Weights of a small transformer language model.
Architecture: rotary positions, no biases in attention or MLP, untied embeddings, attention and MLP in parallel.
Each number is 128 + 24 x the weight over the matrix's rms, rounded and kept within 0 to 255. Layers, rows and columns count from 0.

# layer 3 attention key, 160x160, rms 0.0527, rows 129-150, columns 0-159
[[134 124 154  96 127 110 127 140 148 127 142 139 126 142 118 114 115 115 147 140 147 157 116 145 120 120 105 121  93 130 142 148 132 138 102 147 131 118 123 106 125 129  93 142 141 136 124 138  88 121 133 115 154 151 130 149 130 124 123 112 122  81 146 107 151 114 143 124 146 140 139 129 114 121 113 111 123 138 162  92  93 152 143 151 118 115  87 150 104 125 127 102 121 123 103 129 128 111 112 105 127 146 137 156 136 108 130 170 157 148 154 115 118 134 132 138 103 160 125 134 128 141 130 121 133 152 130 147  87 116  98 140 125 151 130 119 162 112 127 142 100 127 125 137 159 123 116 130 103 130 124 127 144 116 147 153 146 128 104 115]
 [130 158 119 109 101 127 133 126  94 174 113 161 114 128 142 122 165 147  99 103 121 121 109 129 117 153 141 103 115 121 106 113 116 125 103 131  97 122 136 113 140 127 138 138 137 149 128 124  93 149  99 114 117 121 104 120 157 152 136 119 121 134 130 145 109 136 130 101 134  79 138 109 119 111 150 141 113 100 148 119 103 134 129 106  83 121 125 128 121 133 144 127 102 141 113 133 120 126 112 124 143 120 126 120 123 142 126 112 115 143  94 141 116 138 125 136 115 111 165 107 135 103 145 128 140 115 146 100 107 130 145 136 125 115 140 117 138  98 110 126 165 113  93 115  97 144 158 130 145 147 121 138 111 125 107 131 105 146 140 164]
 [133 118 151 109 132 107 161 150 139 111  87 109 114 125 100 122 159 143 126 144 100 136 113 158 155 107 108  80  97 127 117 129 138 151 124 121 136 130 142 111 133 125 119 124 135 162 171 116 110 145 138 126 149 145 127 158 133 124 137  97 126 103 131 129 127 145 127 128 143 131 106  83 111 110  83 149 126 139 142 113 134 153 138 161 119 142  90  96 121 107 147 116  96 120 129 100 135 135 134 132 138 115 114 125 117 140 154 116 136 125 120 146 130 135 115 120 133 121 160 128 141 148 120 126 113 133 125 157 141 100 103 136 133 106 151 123 139 117 128 140 151 134 155 134 150 116 141 156  99 122 103 169  95 109 137 135 135 109 109 134]
 [119 133 146 103 127 124 149 142 166 146 106 119 143 135 147 130 130 156 123 134 138 131 141 137 120 103 121 139 123 135 133 150 166 153 152 118 130 127 140 110 113 148 159 155 128 127 139 155 116 125 134 139 114 111 100 133 144 120 132 133  98  96 117 125 158 122 126  90 156 151 110  99 145 111  79 143 125 164 107 132 158 119 137 188 146 136 139 123 159 166 130 120 138 142 143 117 128 142 128 133 104 138 107 115 100 135 116 121 153 103 160 140 147 102 122 125 124 125 126 163 146 115 107 154 118 153 134 163 127 142 101 115 121 147 123 147 141 130 127 155 113 119 157 106 147 110 108 129 135 125 154 133 156 127 166 140 152 149 110 150]
 [ 96 134 169 121 141 103 162 149 117 147 116 137 166 116 142 155 173 122 125 141 136 100 118 117 151 148  95 109 119 116 139 128 138 146 135 122 155 149 147 144 123 137 120 133 127 133 148 138  94 154 151 136 140 140 151 132 103 117 134 165 173 115 126 141 114 137 145 100 142 149 125 145 106 129 105 134 121 115  94 107 132 134 130 114 153 129  93 119 117 122 116 139 170 107 157 148 114 122 141 125 117 110 103 125 131 133 102 138 145 124 126 116 124 112 103 120 135 118 136 115 120 132 143 149 131 147  92 147 150  86 100 153 116  83 136 149 161 120 164 159 127 146 122 123 159 151 134 141 120 135 106 126 143 123 116 156 119 112 164 118]
 [142 137 152 100 110 146 125 149 108 131 142 131 100 156 169 121 103 106 130 115 113 104 129 109  99 138 152 150  80 108 119 126 129 139 161 118  90 126 134 135 130 124 118 151 130 115 126  86 110 177 124 131 130 100 109 137 116 142 149 143 137  83 114 150 119  90  93 133 111  83 148 120 140 102 204 116  81 117 116 133 143 110 149 116 104 148 184 124 125 115 139 173  92 102 130 137 110 146 100 115 125 107 121 120 109  76 123 121 116 128 135 130 129  89 136 158 151  98 114 112 120 151 128 146 108 119 105 114 140 165 140 133 152 155 102 152 144 112 120 144 119 154 108 104 141 109 115 114  90 148 105 125 167 156 103 134 131  96 104 143]
 [127 129  97 112 156 118 201 153 159 180  79 101  99 149 137 152 125 144  97 136 142 168  74 146 109 129 127 150 140 172 136 178 136 104 120 141 131 130 144 131 147 102 152 116 142 127 143 169  77 116 146 134  95 101 127 111 146 182 130  94 134 114 101 155 121 162 139 117 120 139 118 126 146  79 112 148 131 145 130 120 137 162 141 159 132 152 119 151 154 130 176 151 161 150 110 143 104 156 120 162 123  95  86 152 141 170 125 102 133 115 133 107 123 128 110 139 145 127  97 158 160 109 129 104  89 122 136 131 124 125 118 150 124 146 124 103 184  94 110 154 116 124 129 142 111 132 156 152 126 144 144 140 152 150 120 123 134 150 111 128]
 [133 120  93 122  86 107  52 100 108  95 114 144 121 102 117 126 131 113 149 137  93  99 137 147 120 124 154 107 162 122 130 104 142 126 124 106 123 138 129 118 100 137 129 116 152 130 120  85 157 101 149 120 115 141 130 126 119  92  99 110  98 164 146 114  94 108 108 149 127 105 135 137 128 171 130 127 148 106 117 150  93 114 118  95 131 108  88 116  96 125 109 106 131 112 118 123 127 104 146  98 157 169 113  86 157 115 123 110  81 145 123 130 116 180  87  95 151 114 159 107  90 110 138 120 129 121 156 110 124 110 118 102 165 105 101 121 124 153 108 106 137  71 118 111 131 169 139 148 111 122 119  97 113  92 126 102 118 110 138 135]
 [117 140 140 119 148  84 167 160 155 140 133 129 177 105 130 118 139 138 126 148 106 131 107 115 147 124  89 129 114 127 109 158 119 154 155 131 122 117 115 110 143 130 122 166 101 132 143 148 124 115  96 145 124 127 124 129  70 154 132 140 123 116 152 120 129  86 159 102 169 176 132 127 112 148 100 127 111 127 107 136 151 162 102 137 172 137 133 101 135 115 129 143 114 140 176 119 132 125 105 145  68 144 121 122  95 123 129 156 132 121 156 104 126  75 116 114 110 161 108 143 137 107 127 124 103 136 102 166 142  99  92 128 104 103 143 164 129 129 172 104 115 169 140 121 163 106 104 129 109 178 134 137 139 109 142 150 139 126 171 148]
 [133 147 116 107 125  96  99 155 176 129  94 143 134 183 138 131 172 123 162 131 130  95 162 117 149 117 126 127 143 122 172 115 153 112 102 133 123 145 110 151 161  96 110 111 132 145 126 163 142 139 119 102 143 127 106 148  93 123  97  67 138  87 149 144 125 181  95 146 102 163 164 151 103 134 160 147 141 127 150  79 147 164 118  94 134 146 131 116 145 113 150 123 194 134 118 184 161 123  94  67  94 108 131 127  78 115 177 150 132 180 125 110  85 133 113 166 122 135 127 107 131 122 130 146 132 112 164  96 150 199 118 145 132 147 110  73 133 130 130 142 127  61 107 125 108 138 162 175 140 141 103 131 178 119 140 106 143 134 107 163]
 [135 106 164 149 110 179  99 103 134 107  91 130 160 145 102 136 139 133 128 109 132 160  84 132 141 106 155 100 149 117 136 107 125 167 160 163 149  94 147 129 130 136 116 143 108 139 134 117 109 144 116 110 118 145 155 112 151 133 132 109 111 144 146 128 124 120  99 128 164 117 141 153 119 136 114 118 116 140 143 158 119 120 143 149 111 151 144 105 159 105 105 146 113 138 125 135 121 139 133 117 130 122 103 128 159  92 120 107 130 112 130 152  86 141  96 156 136 141 140 105 144 145 118 148 133  92 197  89 120 135 152 165 167 180 145 108  85 181 149 167 136 151 120  90 163 122 137 137 120 159  68 148  98 134 102 104 119 103 129 126]
 [ 90 112 145 132 131  97 117  84 135 125 157 131  97 135 138 149 140 153 127 101 153 140 125  97 162 131 111 110 131 104 156 133 124 134 103 120 115 145 147 155 121 100 171  89 137 106 114  97 138 143 174 140 129 124  98  65 116 150 112 122 130 152  94 114 115 145 121 124 120 107  93 124 127 151 137 133 138 126 149 181 158  89 107 145 123 136 176 138 121 135 104 111 100  96 149 131 133 154 137 105 121 134 134 136 107 192 145 113 149 166 146 168 132 123 137 120 144 119 139  94 139 139 115 151 135 105 103 117 122 119 175 146 107 125  92  67 121 163 157 160 136 160 148  91 120 113 155 158 181 145 107 171 129 121 162  82 136 147 110 124]
 [ 89 118 144 139 119 148 101 120 143 139 105 116 133 119 131 137 155 139 139 128 121 134 110 157 115  86 131 127 166 106 118 146 113 145 165 143 151 135 104 137  70 107 139 112 101 156 125 124  98 118 118 141 132 131 126 112 154 134 151 113 107  94 130 141 135 123  95  91 103 124 124 104  80 109 116 144 168 167 160  92 148  94 107 158  89 125  99 193 150 123 129 106 102 123 117 101 109 122 122 144 120 113 130 122 136 154 116 153  83 150 128 107 150 140 128 149  97 112 104 103  93 153  99 141 122  98 106 136 180 153 113 142 119 153  89 158 110 138 128 139 115 100 143  88 139 137 118 104 101 110 126 131 118 114 130 116 100 120  90 171]
 [125 101 140 189 129 123 141 152 115 141 131 115 130 162 140 124 120 142 105 114 122  92 140 126 155 101 143 130 132 139 169  89 121 128 116 164 139 122 151 122  95 144 119 133 139 155 137 126 161 157 128 173  91 124 106 106 157 149 136 154 158 117 113 124 139 150 152 105 147  83 125 148 107  59 147 123 146 111 131 106 150 134 111 115 114 109 128 162 109 118 154 112 123 130 113 143 112 140 157 125 116 139 122 111 140 106 142 125 133 146 116 107 131 137 139 124 108 120 123 116 157 135 141 116 115 123  74 114 106 115 136 165  97 134 119  94 169 150 106 115 113 149 152 173 120 110 161  95 135 130  95 127 119 125 112 106 124 119 126  95]
 [106 121 117 157 128 134 123  79  92 122 128  92  54 105 104 140 142 114 122 167 116 144 145 125 110 160 130 137 149 108 104 144 186 135 141 120 151 148 139 143 139 150 128 135 128 154 129 138 102 155 137 139  93 100 133 187 135  80 114 125 166 127 133 133  92 140 116  82 142 169 166 139 117 136 144 115 166 124 108 112  84 124  94 126 139 124 151 128  88 153 131 111  90 120 116 141 129 180 109  98 147 115 159 120 144 142 128 173 105 137 189 175 126 154 126 131 147 134  90 156 147 154 169 121  96 100 145 131 137 130 173 109 142 171 109  85 117 128 132 126 124 129 142 101 170 150  97 112 140 130 166 126 133 137 131 111 124 121  85 123]
 [132 142 160 124 162  92 145 165 126 129 104 105 132 151 131 132 110  94 104 148 149 154 160 145 115 126 140  63 147 170 126 138 171 115  84 155 140 137 116 124 143 150 155 105 112 103 113 120 135 127 164 149 108 131 119 161 142 122 150 106  64 139  99 114 121 134  59 144 155 116 134 140 127 115  85 125 119 104 120  89 103 131 159 155 123 160 114  82 125  76 131  98 112 117 101 119 134 105 111 156 156 141 154 159 143 125 149 124 120 158 182 136 150 122  90 134  89 136  93 134 123 114 151  80  95 163 107 128 171 131 152 123 110  96 145 145 141  83 146 102 120 113 117 156 140 147 145 131 113 110 101 129 128 117  85 109 151 133 134 113]
 [161 185  82 145 136 112 144 119 131 123 157 130 129 133 128 122 144  97 141 123 130 165 114 109 142 158 138 141 157 120 147 159 124 140 107 153 138 116 119 117 113 142 140  93 156 101 103  90 162 124 137 110 121 160 122 177 110 124 135 110 112 118 153 139 145 128 153 167 150 106 126 101 139 160 122 136  92  83 145 179 145 133  95 130 124  94 130 132 127 126 116 106 144 134 159 143 142 111  79 123 153 132 149  82 130 104 116 144 161 133 133 133 104 143  94 105 132  92 125 106 143 118 133 145 178  72 115 110 138 161 137 142 131 119 122 171 139 120 102 155 131 106 108 157 133 105  97 127 134 111 106 104 139 127 104 141 111 110 114 157]
 [137 112 146 107  95 122 118  94 125 152 159 132 143 121 141 110 160 104 167 173 162 112 148 128 104 150 148 101 160 158 126 120 121 155 150 131 147 126 147 113 111 106 134 123 105 173 103 137 169 144 112 124 116 140 164 153 143  97 108 166 120 140 115  74 125 122 148  95 116 137  88 134 140 143 148 145 144  97 121  97  90 121 139 131 104 156 124 152 129 106 134 158  99  95 123 127 120 109  93 131 107 144 121 113 141 136 160 138 114 141 103 141 130 105 153 145 131 120 136 106 143 110 101 159 122 125 153 120 100 102 133  86 125 109 145 100 119 109 143 162 143 105  79  98 131 112 144 128 138 126 107 139 120 144 108 115 112 128 124 104]
 [165 148 125 145 129 143 146 102 139 168 111 187 111  84 101  88 167 133 102 140 125  91 125 113 143 108 113  96 127 119 108 133 159 131 120 139 109 102 133 122 152 114 121 115  97 152 109 137 163 137 105 153 145 104 144 117 124 146 132 136 124 119 139 138 104 135 152 131 134 103  98 130 154 115 123 126 142 143 169 136 145  86 141 159 123 128 163  98  81 111 114 103  78 110 115  83 129 119 143 148 138 131 144 131 148 127 115 137 140 119 101 142 113 115 143 128 118  94 149 165 125 101 125  83  86 112 134 183 130 124 132 121 114 106 150 134 154 160 146  77 135 167 137 154 122 142 107 153 146 159 160 132 103  95  62 132 125 145 119 143]
 [130 145 167 152 142 109 191 114  89 139 119 163 127 136 116 105 108 151  94 133 174 122 169 124 150 178 149 141 117 145 136 157 156 100 138 132  98 114 109 177 104 140 140 113  90 157 156 114  90 141 112 153  86 139 140 121 115  83 128 101  80  75 154 140 134 113 129 130 121 163 140 121 124 106 116 115 114 124 143 139  86 117  89 153  95 139 123  96 169 167 109 129 130 147 102 134 136 136 125 192 102 147 101 134 112 125 135 126 138 129 118 147  84 111  92 144 152 145 130 132 146 136 139 126 119 129 104 110 145 179 111 118 134 156 158  94 111 132 127 148 127  86 124 118 107  95 173 122  93 155 137 120 134 122 148 151 154 143 100 145]
 [109 104 140 161  95 103 118 130 127 121 144 165 145 117 147 121 101 164 100 127 102 106 186 129 147 124 156 163 136 150  91 126 123 134 130 102 148 165 126  62 158 130 125 158 106 142 109 139 171 140 170 121 153  86 135 140 124 178 114 146 107 125 123 143 123 119 118 126 176 108 111 106  81 168 148  89 111 125 112 142 105 111 116 153 153  99 169 125  91 152 134 134 151 115 165 121 100 120 125 167 114 148 127 148 156 120 128 162 103  96 115 165 147 135 145 127 107 136 130 106 163 138 104  75 106 155 165 150 120 112 117 122 165 114 135 118 117 123 111 119 198 142 125 114 176 161 100  93 122 164 149 115 128 187 117 157 153 149 131 139]
 [ 96  87 134 162 108  90 116 129 140  95 204  86  69 114 112 166 142 115 151 139 128 185 137 148 162 169 151 142 107 154 143 156 127 108 160 164 139 157 124 104 135 173 133 120 134 138 162 140 138 151 116 136 127 149 149 126  93 147  73 169 150 131 116 120 146 102 138 123 114 141 141 177 122 159 108 165  86 128 145  70 178 126 117 136 167  85 152 149 116  96 137 150 133 126 143  93 115 102 105 116 135 111 104 154 139 157 105 114  72 133 107 151 112 100 153 138 151 166 127 135 171  94 124  98 136 131 148 100 117 125 122 163 119 140 131 157 125 135 148  76 135 157 123 138 125 113 107 153 119 129  99 155 150 127 113 133 128 120 127 149]]
# layer 3 attention query, 160x160, rms 0.0524, rows 130-150, columns 0-159
[[138 124 137 146 109 119 155 108 124 158  99 141 160 138 157 128 110 116 122 133 153 134 117 120 113 130 128 117 119 110 189 116 113 118 122 111 104 149 121 111 124 142 148 143 135 135 124 107 112 124 119 143 139 135 121 159 122 140 149 125 130 122 119 125 133 127 134 111 116 150 128 128 107 102 119 142 117 144 134  98 146 122 118 115 148 136 149 148 118  96 120 110 106 119  99 143 108 132 103 104 119 139 100 137 141 120 119  99 136 133 109 137 121 138 145 114 131  94 139 143 150 145 124 118 109 149 121 134 123 104 138 113 115 105 164 122 139 101 168 103 141 148 118 168 132 119 102 124 124 132 135 120 121 115  91 137 132 130 132 116]
 [140 124 169 151  98 120 118 113 139 151 139 128 125 110 106 126 115 142  98 110 145 137 111 115 165 138 123 122 161 111 125 106 135 163 109 163 113  92 135  87 168  96 105 121 147 136 113 115 147 157 117 116 179 120 113 117  95 155 117 135 120 102 118 119 128 108 150 113 144 115 133 137 113 144 108 113 120 110 120 135 154 150  98 157 115 126 100 144 117 122 121 115 142 154 141 133 135 123 125 104  86 152 138  79 114 110 142 143  92 117 117 148 114 120 139 154 145 138 130 134 131 111 140 127 142 150 127 117 119  84  99  94 115 143 118 149 121 143 163 166 122 136 113 145 113 150 129 115 129 143 118  86 141 127 124 123 136 136  90 115]
 [104 129 119 101 148 151 141 156 102 101 117 110 115 125 123 133 140 171 122 118 112 125 130 150 136 121 120 116 140 130 109 132 141 107 142 127 127 129 124 129 121 139 118 121 126 134 102 130 146 134 125 163  92  82 126  80 127 144 125 171 157 148 129 162 120 143 153 163 136  88  85 155 120 128 127 158 130  94 126 119  99 124 117 140 140 133  98 146 133 121 131 112 116 105 154 162 160 114 119 116 114  97 130 132 145 135 115 108 122 144 110 150 132 115 106 111 137 174 151  92  91  97 130 120 140 132 106 126 122 149 130  96  97 153 151 111 131  92 139 128 144 146 150 132 151 125 140 124 159 143  85 123  97 130 119 126 131 103 103 124]
 [159 114 133 156 132 150 102 155 129 139 141 121 111 116  81 119 100  99  86 132 130 157 123 100 112 119 138 152 142 132 120 118 127 131 111 133 145 129 110 124 128  97  95 128 141 124 109 122 148 152 107 106 110 106  90 131 114 131 141 179 128 124 164 148 115 106 167 153 138 124 183 158  90 110 143  91 156  90 165 106 145 137 151 131 111 130 116 138 129 157  97 119 134 151 146 125  91 128 109 118 101 114 171 137 123 104 166 129 115 110 110 146 135 110 128 139 123 138  95 128 148 136 137 128  89 108 109  95 130 117 122 132 163 114 123 130  75 141  93 150 136 117 151 155 142 131 127  60 110  73 158 117 125 107 127 150 138 142 124 137]
 [121 111  68 113  94 137 149 129 145  90 153  86 164 132 192 137 150 144 144 126 170 140 167 145 152 152 146 137 133 162 123 139 103 141 147 126 113 114 120  97 165 139 150 162 127 145 132 170 133  99 118 102 125 192 131 151 130 144 173 121 124 150  89 123 114 162  83  68  88 139 108  95 148 154 165 141 116 110 111 147 131 107 106  92  91 115 144 136 114 140 147 135 138 106 123  99 131 121 132 171 126 139 154 151 133 144 121 124 183 188 126 143 142 124 124 128 124 142 161 156 128 149 111 147 128 183 162 153  82 120 128 166 146 167  92 158 193 156 145 115 145 151 100 122 126 149 132 177 138 160 106 116 116 160 111  80 135 132 129 138]
 [116 123 106 130 104 122 135  96  91 145  95 116 147 146 124 125 124 137 130 154 112 154 113 107  99 113 124 121 101 117 158 140 151 113 112 137 140 142 134 112 123 147 159  94  92 117 107 116 108 154 133 145  99  90 122 154 138 155 164 118 121 138 131 138 150 122 145 142 107 121  88 136 125 117 107 132 110 115 100 119  99 115 116 113 117 148 136 132 110 163 109 129 129  70  93 123 178  99 139 132 100 126 108 136 176 136 117 122 146 105  65 120 154 112 100 118 132 134 146 129 119 173 118 147 126 116  95 139 125 139 136  92  94  95 171 109 135 101 129 138 154 131 129 125 130 104 122 123 145 135 129 132 104 121  85 117 128 104 146 105]
 [128 129 105 129 123 129 148 118 118 117 155 140 154 137 134 121 157 121  97  82 125 128 135  93 144  98 149 147 114 130 134 139  92 111 161 121 140 111  92 125 112  99 127 113  97 109 123 148 150 114 159 121 136 155 114 151  98 130 131 158  99 129 104 140 141  97 122 120 103 108 145 100 138 117 111  97 126 134 123 131 157  97 139 128 139  99 127 145  94  93 159 169 118 105 134 106 119 142  89 150 152 150 109 104  83  86 115 116 108 167 147  79 110 102 120  90 118 118 151 115 120 147 132 121 141 134 144 158 137 121 138  90 113 153 108 154 105 104 140  75  91 137 114 154 123 117 138 138 109 125 126 117 167  99 102 164 124  95 111 133]
 [147 104  96 179 141 124  93 115 120 130 161 141 163 148 150 105 138 137  91  99 140 102 128 131 162 160 163 149  96 123 152 138 136 168 138 127 114  84 113 119 130 133 123 150 125 181 133 116 181 136 130 167 105 141 149 179 141 146 106 107 114 128 133 131 137 141  97 112 110  82 119 145 136 117 136 122 109 169 107 124 132 135 115 144 108 128 158 121  88  90 157 148 153 125 113 104 161 169 138 118 139 143 135  91 138 119 115 138  78  87  99 117 120 124 116 133 108 132 112 121 141 130 133 119 157 141 144 172 127 125 106 146 127 139  96 165 119 132 146 125 120 112 141 160 127 122 144 124 130 153  91 108 123 122 119 104  87 117 185 143]
 [131 125  86  87 185 121 159  94 158 102  94  92 148 143 108 121 169 177  82 125 135 125  91 142 106  96 141  89 125 147 109 107 167 139 110 139 145 122  84 100 133 147 144 142 116 126  94 117 107 151 112 147 184 159 134 133 115 125 123 122 150 112 136 131 132 203 135 100  80 177 105 154 134 149 118 135 136  81 167 140 123 141  99  77 131 122 120  88  79  99 160 154 120 160 131 146 177 128 120 149 110  98  88 125  96 173  98 108 144 146  56 111 135 122 151 129 150 103 144 131 148 168 130 137 122 123 121  92 165 154 102 129  50 111 183 120 159 152 152 151 138 141 108 102 104 154 141 121 104 144 113 147 157  90  93 103 132 128 133 124]
 [123 159 129 174 135 144  54 144  86  98 148 175 110 114  96 144 144 103  91 123 104 134 105 118 111 147 143 121 109 117 108 139 126  91 139 109 105 112  77  97 141 181 120 105 120 111 128 115 116 134  93 175 117 103 146 147 117 141 145 102 151 121 114 160 166 120 145 137 191  96 117  98 134 114 155 119 130 136 104 119 101 159 141  75 105 115 143 111 158 116 106  90 140  87 114 118 111 117 137 136 127 149 192 126 139 118 112 113 143  64  75 180 132 166 124 163 119 157 152 151 134 111 139 157 108  84  62 159  64 128 128 131 153 125 114 128 110 111 156 103 162 116 120  93 164 150  96 116 159 138 137 148 137 131 127  96 114  86 189 145]
 [ 34  99 148 165 137 102 121 101 128  90 143 138 130 103 105 118 155 143 122 135 115 131 143 123 115 123 162 117  90 101 136 103 149 164 150 147 139 194 117 152 106 130 139 117  92  79 122 172 118 105  91 156 108  93 115  80 128  89  98 122  88 127 120 115  67 159 129  64 115  80 129 110 122 131 123 121 114 136  97 109 149  76 166 121 156 154 123  91 165 113 149 155 131  72 153 133 107 117 117 145 142  90  96 134 119 180 114 114 131 164 142 149 122 118 126 121 159 136 136 100 124 117 150 127 114  73 126 102 106 114 166 148 132 155 154 110 100 166 161 142 126 120 114 115 106 118 108 166 157  76 125 169  99 129 135 111 158 143 136 126]
 [126 167 157 136 134 115  93 101 113 146 105 154 127 116 114 137 111 114 174 108 107 153 158 131 121  81 136 152 173 143 124 102 120 140 159 141  92 141 144 116 119 132 126 118 129 131 145 103 125 172  96 116 162 119 114  88 129  87 122 149 153 114 123 159 127 128 150 128 117 100 118 100  83 144 146 120 139 116 127  86 100  99 160 108 100  54 108 180 119 170 124 148 112 119 143 145 161 141 136 124 116 133 123 113 136 150  81 153  90 106 129 142 126 139 102  94 150 104 129 139  96 145  97 103 144 123 130 102 105 151 129 117  84 158 141 107 140 114  80 136 103 190 144 117 132 138 120 115 140 192 105 157 163 132 112 127  84 108 126 110]
 [ 91 134 174 136 169 109 106 103 111 159 106 112 102 147 120 134 111 114 168 141 106 101 113 136 139 125 146 126 117 118 106 148 172 122  88 156 151 142 130  99 134 121 118 121  64 111 139 122 107  93 136  98 118 125 131  88 136 150 157 128  75 139 160 131 114 122 124 185 106 108 149  86 130 135 100 123 142 161 127 148 120 118 103 110 153 106 120 137 101 146 148 139 132 103 138 140 100 117 118 149  94 150 138 123 146 115 128  97 190 148 131 127 157 169 164 147 121  91 132 150 151 129 126 119 104 111 161 113 133 100 137 139 129 150  90 108 142 162 139 131 125 124 107 107 153 123 139 141 136 124 157 125 117 157  84 129 141 112 116 155]
 [136 167  69 157 121 107 147 140 129  86 156 115  89 152 123 139 119 155 112 115  98 144  73 107 156 141 161 149 112 143  99 147 143 169 175 120 136 156 108  98 152 125 110 130 152 135 121 128 152 151 146 138 135 103 101 117 140 117 173  92 109 135 156 161  72 166 103  98 145  99 136 172 116 157 150  63 168 103 184 194 144  75 118 128 114 149 122 136 121 142 130 148 137 163 106 162 108 116 115 129 125 182 144 113 141 150 148 131 130 115  90 170 134 134 138 139 110 149 113 111  83 130  93 143 126  98 141 100 154 139 108  97 151 143  93 139 150  89 132 155 124 164 153 138 126 147 154 105 138 101 124 139 129 153 119 107 142 170 135 122]
 [161 133 163  95 132 106 139 142 105 109 107 130 137 172 138  94 117 127 114 122 172 126 115 123 130 123  82 116 154 123 130 109 131  72 181 165 114 106 105 109 148 105 159 118 183 142 130 141 175  92 140 142  67 142  99  52  96 127 138 132 143 146 126 117  87 123 131 125 112 155  84 130 132 125 112 138  94 127 166 153 129 144 139 146 132 132 104 122  90 129 131 141  86 148 134 120 135 121 141  97 113  99 110 143 161 113 191 129 133 138 146 133 190 146  86 150 127 105 137 153 109 116 141 118 104 109 109 145 180 149 145 127 118 134 133 126 105  99 132 104 166 121 122 123 147 130 119 142 143 173 143  92 112 117  94 140 147 104 129 127]
 [152  99 103  98 125 135 142 124 117 131 179 126 118 130 130 119 128 149 148 165 134 128 144 163 135 133 137 127 195 114 119 142 133 130 134 161 127 121 177 148 119  53 118 138 117 179 121 116 155 145 131  93  88 120 159 141 131  75 137 135 138 107 153 144 153 152 143 137 158  82 137 132 125 145 148 125 109 132 152 130 155 145 150 118 146 153 141 146 161 156 162 112 135 148 124 129 147 177 102 115 142 132 118 113 139 134 166 117 134 150 152 136 133 119 168 121 156 129  92 165 166 132 157 147  84 123 140 128 145 145 136 150 116 159  89 148 102 170 166 140 134  84 121 189 110 155 128 132 176 134 128 142 102 160 132 131 123 110  92 160]
 [ 94 106 103 122  87 164 131  93 122 105 129 121 140 153 128 144 180  99  65 122 128 135 192 123 167 162 142 150 130 111 102 134 117 161 121 143 134 126 146 108  89 155 136 133  89 149 148 155 140 102 132 142 118 128 134  86 108 120 145 141  90 105 101  90 119 143 119 156 107 171 132 103 106 157 131 103 165 149 120 147 126 134  87 101 109 167 125 175 147 140 134 122 117 122 174 138 123 128 119  91 139 146  93 138 100 118 147 139 166 103 125 158 147 137 143  98 180 124 145 137 121 106 101 149 115 130 119 116  97 162  94 110 132 122 117  91 136 119 147 131 148 168 118 147 143  84 122  81 132 154 142 135 116 130 164 131 133  97 126 138]
 [125 134 181 104 116 115 139 134 105 149 140 133 123 143 150 138 177 156  84  99 126 108 138 156 156 131 116 135 152  73  77 104 122 155 161 149 165 100 148 115 122 115 127 101 129 125 129 140 123 149 138 102 141  95 135 142 161 141 135 145 124 132 128 119 124 127 126 120 136 116  99 107 136 129  86  94 161 147 165  87 164  91 115 166 121  97 101 147 151 160 136 126 196  99 170  81 124 110 170 130 140 147 173 122 121 122 142 102 166 158 150 150  94 161 120 130 169  94 163 170 151 118 135 100 108 109 126 152 145 130 127 114 196  77  89 107 152 144 127 121 162 146 113 119 163  86 112 123 115 106 138 108 122 120 114 142 112 166 111 128]
 [104 158 125 129 169 148 129 104 110 118  89 135 150 136 126 147 115 128 118 107 157  94 136  82 129 123 183 129 128 119 131 124 144 100 163 151 123 125 106 119 147 115 165 142 140  98 124 133  90 118 117 133 138 108  74 144 100 114 140 105 124 116 176 114 143 114 154 123 115 158 120 107  78 120  81 121 112 172 142 202 111 141 131 113 164 110 114 137 167 114  86 160 126 163 124 114 131 146 146 123 112 128 110 173 137  98 125 122 137 139 104 138 104 141 132 130 139 140 126 152  85 150 150 113  84 131 126 122 107 150 127 157 149 128 115  89 124 116 169 142  89 133 124  69  94 113 144 127 105  75 110 129 140 144 144 134 116 141 112 108]
 [ 88 106 127 143 139 165 134 118 142 124 122 182 109 148 113  99 124 118 152 159 138 158  83  99 156 117 125 146 152 131 105 140 116 130 129 129 127 134 103 123 116 149 126  95 130 105 117  94 107 125 104 171 128 138  87 182 114 138 149 119 123 156  88 135 117  77 149 147 153  93 173 185 141 158 118 100 155  87 162 118 107 120 148 164 102 121 127 148 121 117 173 116 159 115 157  98  97 193 130 113 147 116 116 112 100 136 129 179  97 121 124 133 141 147  67 121 113  92 107 142 143 173  91 113 138 153 130 117 115 148 107 102 119 120 131  92  84 122 138  87 118  97 149 114 179  93 151 124 129 104 129 144 151 123 160 161 165 143 122 188]
 [134 132 142 147 130 100 127 137 142 128 175 119 133  89 130 140 125 115 105 132 138 154 158 127 174 124 104 108 155 130 134 110 132 117 121  96 128 163  66 141 126 110 116  85 128 107 116  78  95  85  95 108 139 139 115  98  89 141 120 173 133 139 106 104 131  82 130 109 158 125 150 148 129 126 129  78 122 111 119 133 148 124 109 158 123 102 111 142 164 120 135 162  96 106 138 180  91  74 119 111 124 168  72 115 121 132 159 164 122 144  92  77 113 120  94 110 165 155 127 118 103 177 136  99 131 162  85 117  95 156 112 175 123 135 144 160 161 113 170 105 110 156 161 148 162  94 145 141 188 136  98 131 105 124 135 123 119  90 128 135]]